{
  "n_layer": 21,
  "d_model": 384,
  "norm": "rmsnorm",
  "norm_eps": 1e-05,
  "rope_fraction": 1.0,
  "attn_scale": 0.177,
  "parallel_block": false,
  "lr_mult_o": 1.5,
  "batch_tokens": 32768,
  "train_tokens": 286800000
}
Each number is 500 + 40 x the weight over its row's rms, rounded and kept within 0 to 999. Layers, rows and columns count from 0. Numbers have three digits each. The size before them is the row's rms in percent of the matrix's.

# layer 2 MLP down (transposed), 1024x384, rms 0.174, rows 51-73, columns 288-383
100:515523515396436494517510499499520523559553502481533463499509476459516523487465590530458468486503425445507502536474485539511476486481512533481518496462591464555533543471480531456509581442549450582529554560438552513533550582553461515500557465485530465491514474435484503519479469550501563481
099:523476445540453483491517489514490533487504512529533544491557492495522454472446450447476529470565413519476518532535466543441576534539488541497448494478583509566520490462523438471487509465531521518511485402564536517570470574422538517446498479485480591521417459480487505442483539467530508484
101:492507508433502391604400529466531563510532485510503435537522462520598544459552494536597510526496499510464509488531565454503471448436501558507492530473531502509501446490459425541499522500491517554478537583516494484483487537524525485435451571534565547515483459566487462543474489501426433520
101:505487509543489530470453574522524511516443468485533460444435455474433497503531443431573553471518481576487470557550515458467458504491490515454476472548456497538505539506512499525539555472521468502498512481480422538469444437497533498465478476450543538472437505494463465577495463547569504550
098:530543475528497530449397471537533476488504507500525442594486431470489524501543511484423511488506488481560526554513522545445484522467530506507526553448517524488475516518496464491529543503522533500486517443492481538489464465436466470456494459560428497462436495485452488498411463489526413478
102:531493538516492537499465457486456498495485516454483581512487479495593452528514487498491480551495454504481512434471494547495523416462495550522481449569505478485522508557440477508521531553529499490430547588577515482474509461529518487570520488540554498516485488551537478501567493511569463486
098:478457556511456501520498469598505470383466464495490456470453451465481543565499548494458454510499496560487472506547523430592535450487479520530488465455457499397495513493552519449441575519495523483472494554487456500484548545471473498526481555519508468527496553574506502451535544484471545534
099:582562570502455512563496556496471549534467478545477512510579542520451505440520494493457526436482530549500524510567482521508505518476501491600560484436548461479455505442450418444490541540454485439511464571440547580451474599511525543487442511584546475548455518491499532508478523496527501508
097:454467533477517444539501536554556535499529562482485414497486465520525391563491510499512444506492510379453489528520442451516525500466539493554533470524513551481511536491454465506441529498431453502512491582477532545508536503415498552459554479522504514584507478453531590493468441580547517420
100:555593504504562504521535525532582556509516505546535461516507450446581605498486520506469450510498529509457495435495467571479524475497518585503506542505493442477566473499506489518529520547567540566509480504499520514511504467492523521485521584492514471510553462522421475523519486526459541426
093:483526484490446455604439468551487543492583507483419579509504491451523558499480409492513532509491570525519551495448571553511462488492527527553412502547491490553569518584535511514574456469486544437538485427542373472507523453485477529470537550462504465529523516558537559465414493494525524476
104:505514506528424500520475469510529553526528609458489440463541519426507534467481497573535509544533525538511549491534482432503467434501542543544459504486511501476525487528481530416538485486572457570510562480496539463534499556443518492483534539496547515452541496500512564526385476509574509514
101:544521634511488452575455517472424541492512526498530459513460440542550523428504487524457508505472549534494502537549460523442540579553525462492495523580558513559523525529463469534475551480488495421515487450569500505512491435457452460465492509453462526513468562502481520504460517486552509465
093:431507465502478518482513441548552531484457456533520496405477474475479460552554505500420477440523463582430418566475525522545521484486491517492478474515521543569493508460460445519476614461547510565535514521486426555579455438470461510539549452511527473506482543470436402487497542474462469516
095:495512494489479474524507509513516433542459494518419518527461515447525572526521513577520446481485465450423528560484502518477541496479508506522481514482482476485462465513467509544535523504511493583510464457554511495581494464487499486508444449541549531407578446573500487507498487388526489546
102:494540481554535501538513523533509521511468540550486461486535548477520490550500484545493571544550518484486447541439446571494529530492471505521552556480479570575552564483472511469459505513508457482556431364521536492454498496509489436455516421482498582433502509536495522570489492473500500495
102:495538542523557493500540505495537531418510533460459454543505506471494458555460627518467555491502508538549478490461475611536505523487494451525501518473485497509503475414396490505526514529522490488445518485480563527446479553461529485490496568535556542522525530505476450479441432484492503542
104:489518466506435504522422564452495501502458453461488453529470534490504549516474466497488463464514502515460543553434496470542478564475496479464526532405529426510596511499530476532459483482554503526440557564559514484465475538487520526460474507481531541465514608488484451564466490575490446555
097:543576444514518563533463479456420511444471509474536514499568515508509489523469526550495511524477543542541548452571485464426527528510500487463515482540419511446474557558519454510474509522531479485507500471501451491469569443463503499465526491471499455456465493534536431405510465441571489520
096:473463590467529480381497552486455561511475519619491451529534530456504485610542552511495539593433483442467506488470424529547532449502531509505515442490560540463520529547470470454504523465507547459491499551487474459494565532482499509498524533477513483492542451539468464460475484524498490552
102:465488365533488536448527450467509530550568516456582482518539520499481461472500454458519466524511479451535550536524504453493485508508528482566535513506524610512504500510459577574475512466499461479545517524472520492501510493479541483499547471400515503518501545488479558486531515527510513538
099:538556491484481543528500487504446383571498488502544483563537589489475488551504513560500490441545483496390494496427510591501471525512506487508465531534579470444459468570540530533484465557516485447470471475567538492535462461487454574514421446528536566448570470535495498553496389562418533484
101:531510507536432517560479526537575541526562521505498560492512453491557498478488432473476501523505493475485531461522549542424418540467479489547512512482526503535525482531533465517458490426512523469498487520429435551509473472544491488536451475460536456513481475538519502522544470536496477535
# layer 2 MLP gate, 1024x384, rms 0.123, rows 52-74, columns 288-383
099:457516538515492423504434484508501595497481477458555502410484530475505497532538433492487562498560495436461491451483538431590454539539570532509539503487495515513462567533532464470485474474490572574468484473574481530557521532503534498463524487532502499546500501509533514483425492483436500500
101:482472494524444479531464564502480574558484508499550519537501584580542500491494511536551505558482536493486484523494510468569462487601466580562440582511545586490521478502518488565468502487501509449488504496481492511493478535454453474486491547557524496456494484469570449435512514498476465444
106:451489510512509518501474508490533496511428525497453497554489540459493507458482519540441516508512450490504482494497418466442482523420492506480470460599485503445473568541510561510508519488521570474487513592461497521560542470475447492506526497480548524548470491527520514548511484585541480587
100:505471558499497478544543485544558544488433453500487546483461497474511468460578480460491538570468519483485520539529501453491447452480467483463508485618483475549496526547488481499461463507528397528455503489513512501528522522429533540494458507496556529541476454573462484524583467551397566499
099:421646511415482439577498556555466520527491495530513417529562513515488467484580519436505524436503545497527516519471540519458509552488487508541499509534476484462552493477533515533466504491490525482514502491538529503511507541537526467546530492469457535498511528528509510495526471466543592539
096:476460452542487437528542569529522408512455553506441497469504520456477445497525482453512569544480483547548482506501386444472475489534518500504541466497477456516478565505484531518446425538529505514498540439549523479492482437495512447456503503520485473525493525435512527478520553534502491506
099:511512552428509532489521474561490468409471571519446430505505505478509472563483436524489529450528524477477562464420565476536428550567435500505504475467543507452497472542454456504465520504437507497525439478437531494459573535490532471510461493483461544563495522530591526509498599432540526496
100:515526417458494523526497500511463521538463480504487548482550527452492493496502495549499480444538503548510564504451574485489509459499448473510512406498560534530510522477506547529510445509531508488602517446582509530531444586565463554547505517537500491452452512525487500542551548471511488470
100:483424520461589467486522473541498626421500496530530521478502503481405538495484515463486496428490451495482536513547468507523453452493519472509485477543457512427491503487489421418549428510487482542508516462541607486532518553496426509482470519451507541403499542500513524540438468547469521478
095:492470529477501453481540554498510450576509483518505593460475546408512512482566468601485483452486529484549567484565489479539538480566423563556562464524562500522510495508506449549481525496479505499584493494453483545585481478497475496442507532438474475511554487513533593521537476471529539476
099:523453577515537445485545517560525443421433483519538488497408428479460532471551541494422536493525431496518512533536526523584534518502485517536512466455438517507485531538503420535506499472480526473492422465479477505525474525500490517528512427491467449443442476484568573469522455519546425440
101:525499460513466490506534538475490543493489494473560494535548506491494549478483538477449497443469551605451459484527520467544465446455451384511497569500505496506554561491465511475535516534443541536529523428469505570544528487420484485480518420481496491610496497536495480535431539485513443459
093:533513445561468493477541553493488443463425452564528498516484484507441528442462433519495503491480528506484498514604450474446509514477487408532569514524504487466477555441492573500486504554537399504569474530478521486483478508524489524499467470488489504535546541512533498571485597517464475564
095:464485597619551534491485548537476528503495591545524498435483518527492482465568510479478496463523511491506572493460511503493600492481449512486538487512539459476509509494525431459527550486491465488588526468463470512552437487507546534532515521496431535486505444488514502527435537486531520501
103:519522529456525490489485457418542460471519512517481427492544421548626475506492459489533582544525569548485535527477532499469515509402476563496520523508432502474509571504450467469501453426475516413503501566488538546516459503485456453507434479521426525552518509504540504560517608407469500549
099:456513483415545465425507507504545512483478484533524518446517460558473481535404530435534521514448502542488484499504496595502526493514487494512487458472508597522539518536447538477446557506459563456477508548546508452530479512505600546477528470552497540509459547570505568457548573500538516548
106:517589502499485431480532465476491546510491435584473511501532490479528478516439511467411510458540461561512518492496498485514545523477507516485539498497472551536489535508536486489471496591585504525489476554535545513478524552494557524484527486456526567462551529518504511399473455588493475459
106:495510524509518502522503474516532499586444503513408525451495411487500490480571489466494527517526523443520537525496467495610503525458500486497498436494485491512487454493533551487503477462644563520553541475575469497483483558489564523430538527504500525491540508487465486449510486455472564483
100:546444522460581518512496477462501526437516538392493517488420434499496434528457504439546556477437520493527485520430527532497465556559477569433437462537455535551558536475516489510548467411526458554538502489422486481482559594537530444551502507510496428475464567503474496501511463472496563541
108:418477620466529491469491477524530490436489464466484530504538450491509411534457464456516504526491443516477491517524499473519432477536483503470446511367533549467492452534567482537495407524443501448461506480367518506541486549518524514535518533506462406482522469489546519554492550479476567428
104:509480561485525562512511525554484506487513489543454467431529431484447502461525538402468521551545487456548521477527500476424543448440473510503550508540433554520523514524434489515505641443542461462529489562518534513524519467474541462520545526472465379522497570503497514522480601517477541537
098:496563472510505505493563497558492536480498547456439522485555501483475490473476490557516471434464559521530498492530545433512502507503471458497523481580506434510521439533556476557483561554456467488463518486514503517499542468448398501508511488459512476476431505523492530468503526370470508504
098:464445565524515505463525473454505506488533498489479542503505501478534414488430454534502487524580569464536459527492554500494465523532492492509468495426552545538545515479527562525466450500514480424444515544536527509503501413456422522428514455443537529515493515419471463482502491580508438537
# layer 2 MLP up, 1024x384, rms 0.123, rows 52-73, columns 288-383
094:531443501438460565459440460520508529495484492521394532508516497464540525516496475520492449501523459551483503423501489437448595547524520474534469548542479523483500476500475499493517537419524559468493499479464491537472411502438598486449529465532464540438488503476488502414414554510466601579
095:548528517507509495504487436467503536450477528559518450465418490455495497573535454482506576461509491375459528517523565463531537547414507402395535474439390454565392477489554564507446486511497554545412447545489520440500517488561505519475424515484507516515501518522546472450477475467459515528
102:481503500478498522521547547526503524482469434537483504473452559512426508485570475516551545555486455444575494539547489473466509465512554531509468472529466432508521529499538462545577517479492490443479504497530478563531495472496544480527463431455479571555473417500540487593523522539470558562
095:549530394521501490451453529454531439540571451449544474555535444507531474611522520512460476493543544514500573546467479552490514547484565499546516474451524485476480533470448480497470509523548556472556497509600539502456422465485477430527481479451500485544534492543517480532441523435551441453
105:539502470525466509513507464532510576453512503473439483464504449461522490514520490521585498526510494479522477445461459508519509395579514450548468480486549528452484487537498460510500569505436424487482490500568501452458529483459495465490468514520552495532531564482560532530496522522522514469
098:539481477479459536466495440540439557513492434553480441495479467524468514538456473545460490483537547458491530468470553459531506488468451515560467524540513461504412439483493430471564618518528472456473492504457441506509551514475500471559489502472470515476437479583492408548486516495518470503
099:499489557489436497471539513442462423515469504487500484437509509498429471546510508570558529446519473601514480602506505514522523451539470471426490498507472514520481469395452510561413516478486460508471548530552484452519500481497558564495487521513502530480520449480445454444572571514442519448
096:482461514513424514452506449546557440436453532460467466521512489534532481542528476424472486544442496469505436501516472490546454487525479522491483567480502476411527481467466458548482429563531473557457467514517474512528481430470497576448538494463461479544476426472523471472393498491540442573
096:548458500528575474502471483564442453500500444506552548530453485596490522411598509441519502459496468537447501506465487418508483474468508458513518528437528554456496504561476500574455499425445509445552465489504450477542508494475495507439455561564589499523505499539523552561394504523475513518
097:466487452445472493501558406478428459503519490537505573495491491495492526507462471464568528555501565472548450529594528515488511487598475590524484524507575483519513477546494487556493548500518433487515456446490493483581500529525548561488553537449497484492470486418478522458435511492531511472
099:499504472544494558534526549516550537534604448452452532514499540515535534539498453478570520545485535505489510509516479544496507430459539476519546532483534437485532464516549525432507532495489456450505488483474467466506499572543535433489459478492472514461524519429525456532480539505466494461
102:532501481437526542504505429456540528512525529484559561560563504489457524505514502448465469516404537527483573569514540518529465504581504490497557518403480543478505476495425503455456502557489470492615491441486534504413489491459501480553458517475504505520551471521497529523503506442448553475
096:502510454488471444512474503528550541550479513462490557419511476523526522437506486541536494480486509489418485495524398443504447476545474516547546515433421485496499523469477591488537510572478491478522464519427523517505478508533542514507533518500489476542465568506500475517444545504384458519
094:503488440466520483530496482559455438551463446500444526501583524476468528515472538456491386537456452527508441451547448507469427431425526487500491521532488550534436487578463500503613497495535487487518496432438505597499533480445550537515486515531556505548548529481558455526510480466490520454
101:517530490467482501536565502486534459556579521477362459452505485508497502498498503535513543471518539488593507486527540552532519464463499488464597475470465488468464611522431489446528438472534461481491451481481551534493494468451477381472504487506544520491527464537502549579484528507484510459
105:541509506480509429549498556445501434473485470472500417461528456497474471501549532508510490571485494519534511564500479458494463524435449495544495584497476492457514556518455429541461424440554522485492486549510558523513489529458395504562552528513430493456546461450462505487479477492522493491
101:414540526522524471508509504527495534539519485422475430473464450433485527534499448434510484474509471444458521449515496477490506452540476524533518501536519470493480526546526450509552419491529424483470513447472525510482553545494560492443442469436506486440441507529590459545453530461520484483
105:530446510441472491489528568497525534555452472506486544481462402543480437491512511522486460434442430518474536558501518536514504448470443552524447459516458500494456538458505520443451529442571538459512501446538444463494525500476506594493537537420415478474487502481526463452544523502446489537
101:535459506463455459369541522511508497505457545563514500564443497427544480534524532469573544522429513464400501498495545570551454528609459536482435525451530524527564554558494554438500565481537526523478565492485486449508577503545501468544464551470507441479439515500440438511533540503447535502
104:462506471458547502457460542552484508519478487518442490553508491518506429618505458491520551560516483499600534527566500483528422496550485600523512507516470533544509531493531593514476472475497463535519484546400486470494538535495519531513515465497465457599405487435504508541484507530484487459
097:500561441559419492509488479467467508494543457510507465529490545529545483488457496562499519529500472570435450514389476543471520550506473502502415508489501520469511465485512555541561441492485537442430562459530439546479532477451431558475527462532507539515444407502449509463534407490480482483
098:562602465475488524501515507551467583445456507522448535421539518545519482491414516501482471444546586489473505538497554443453392532503414534547477463572494435446553515520487489544517541504457455543482500557460491536535545490524434486452494486468496535543477464517477436514469525528507560503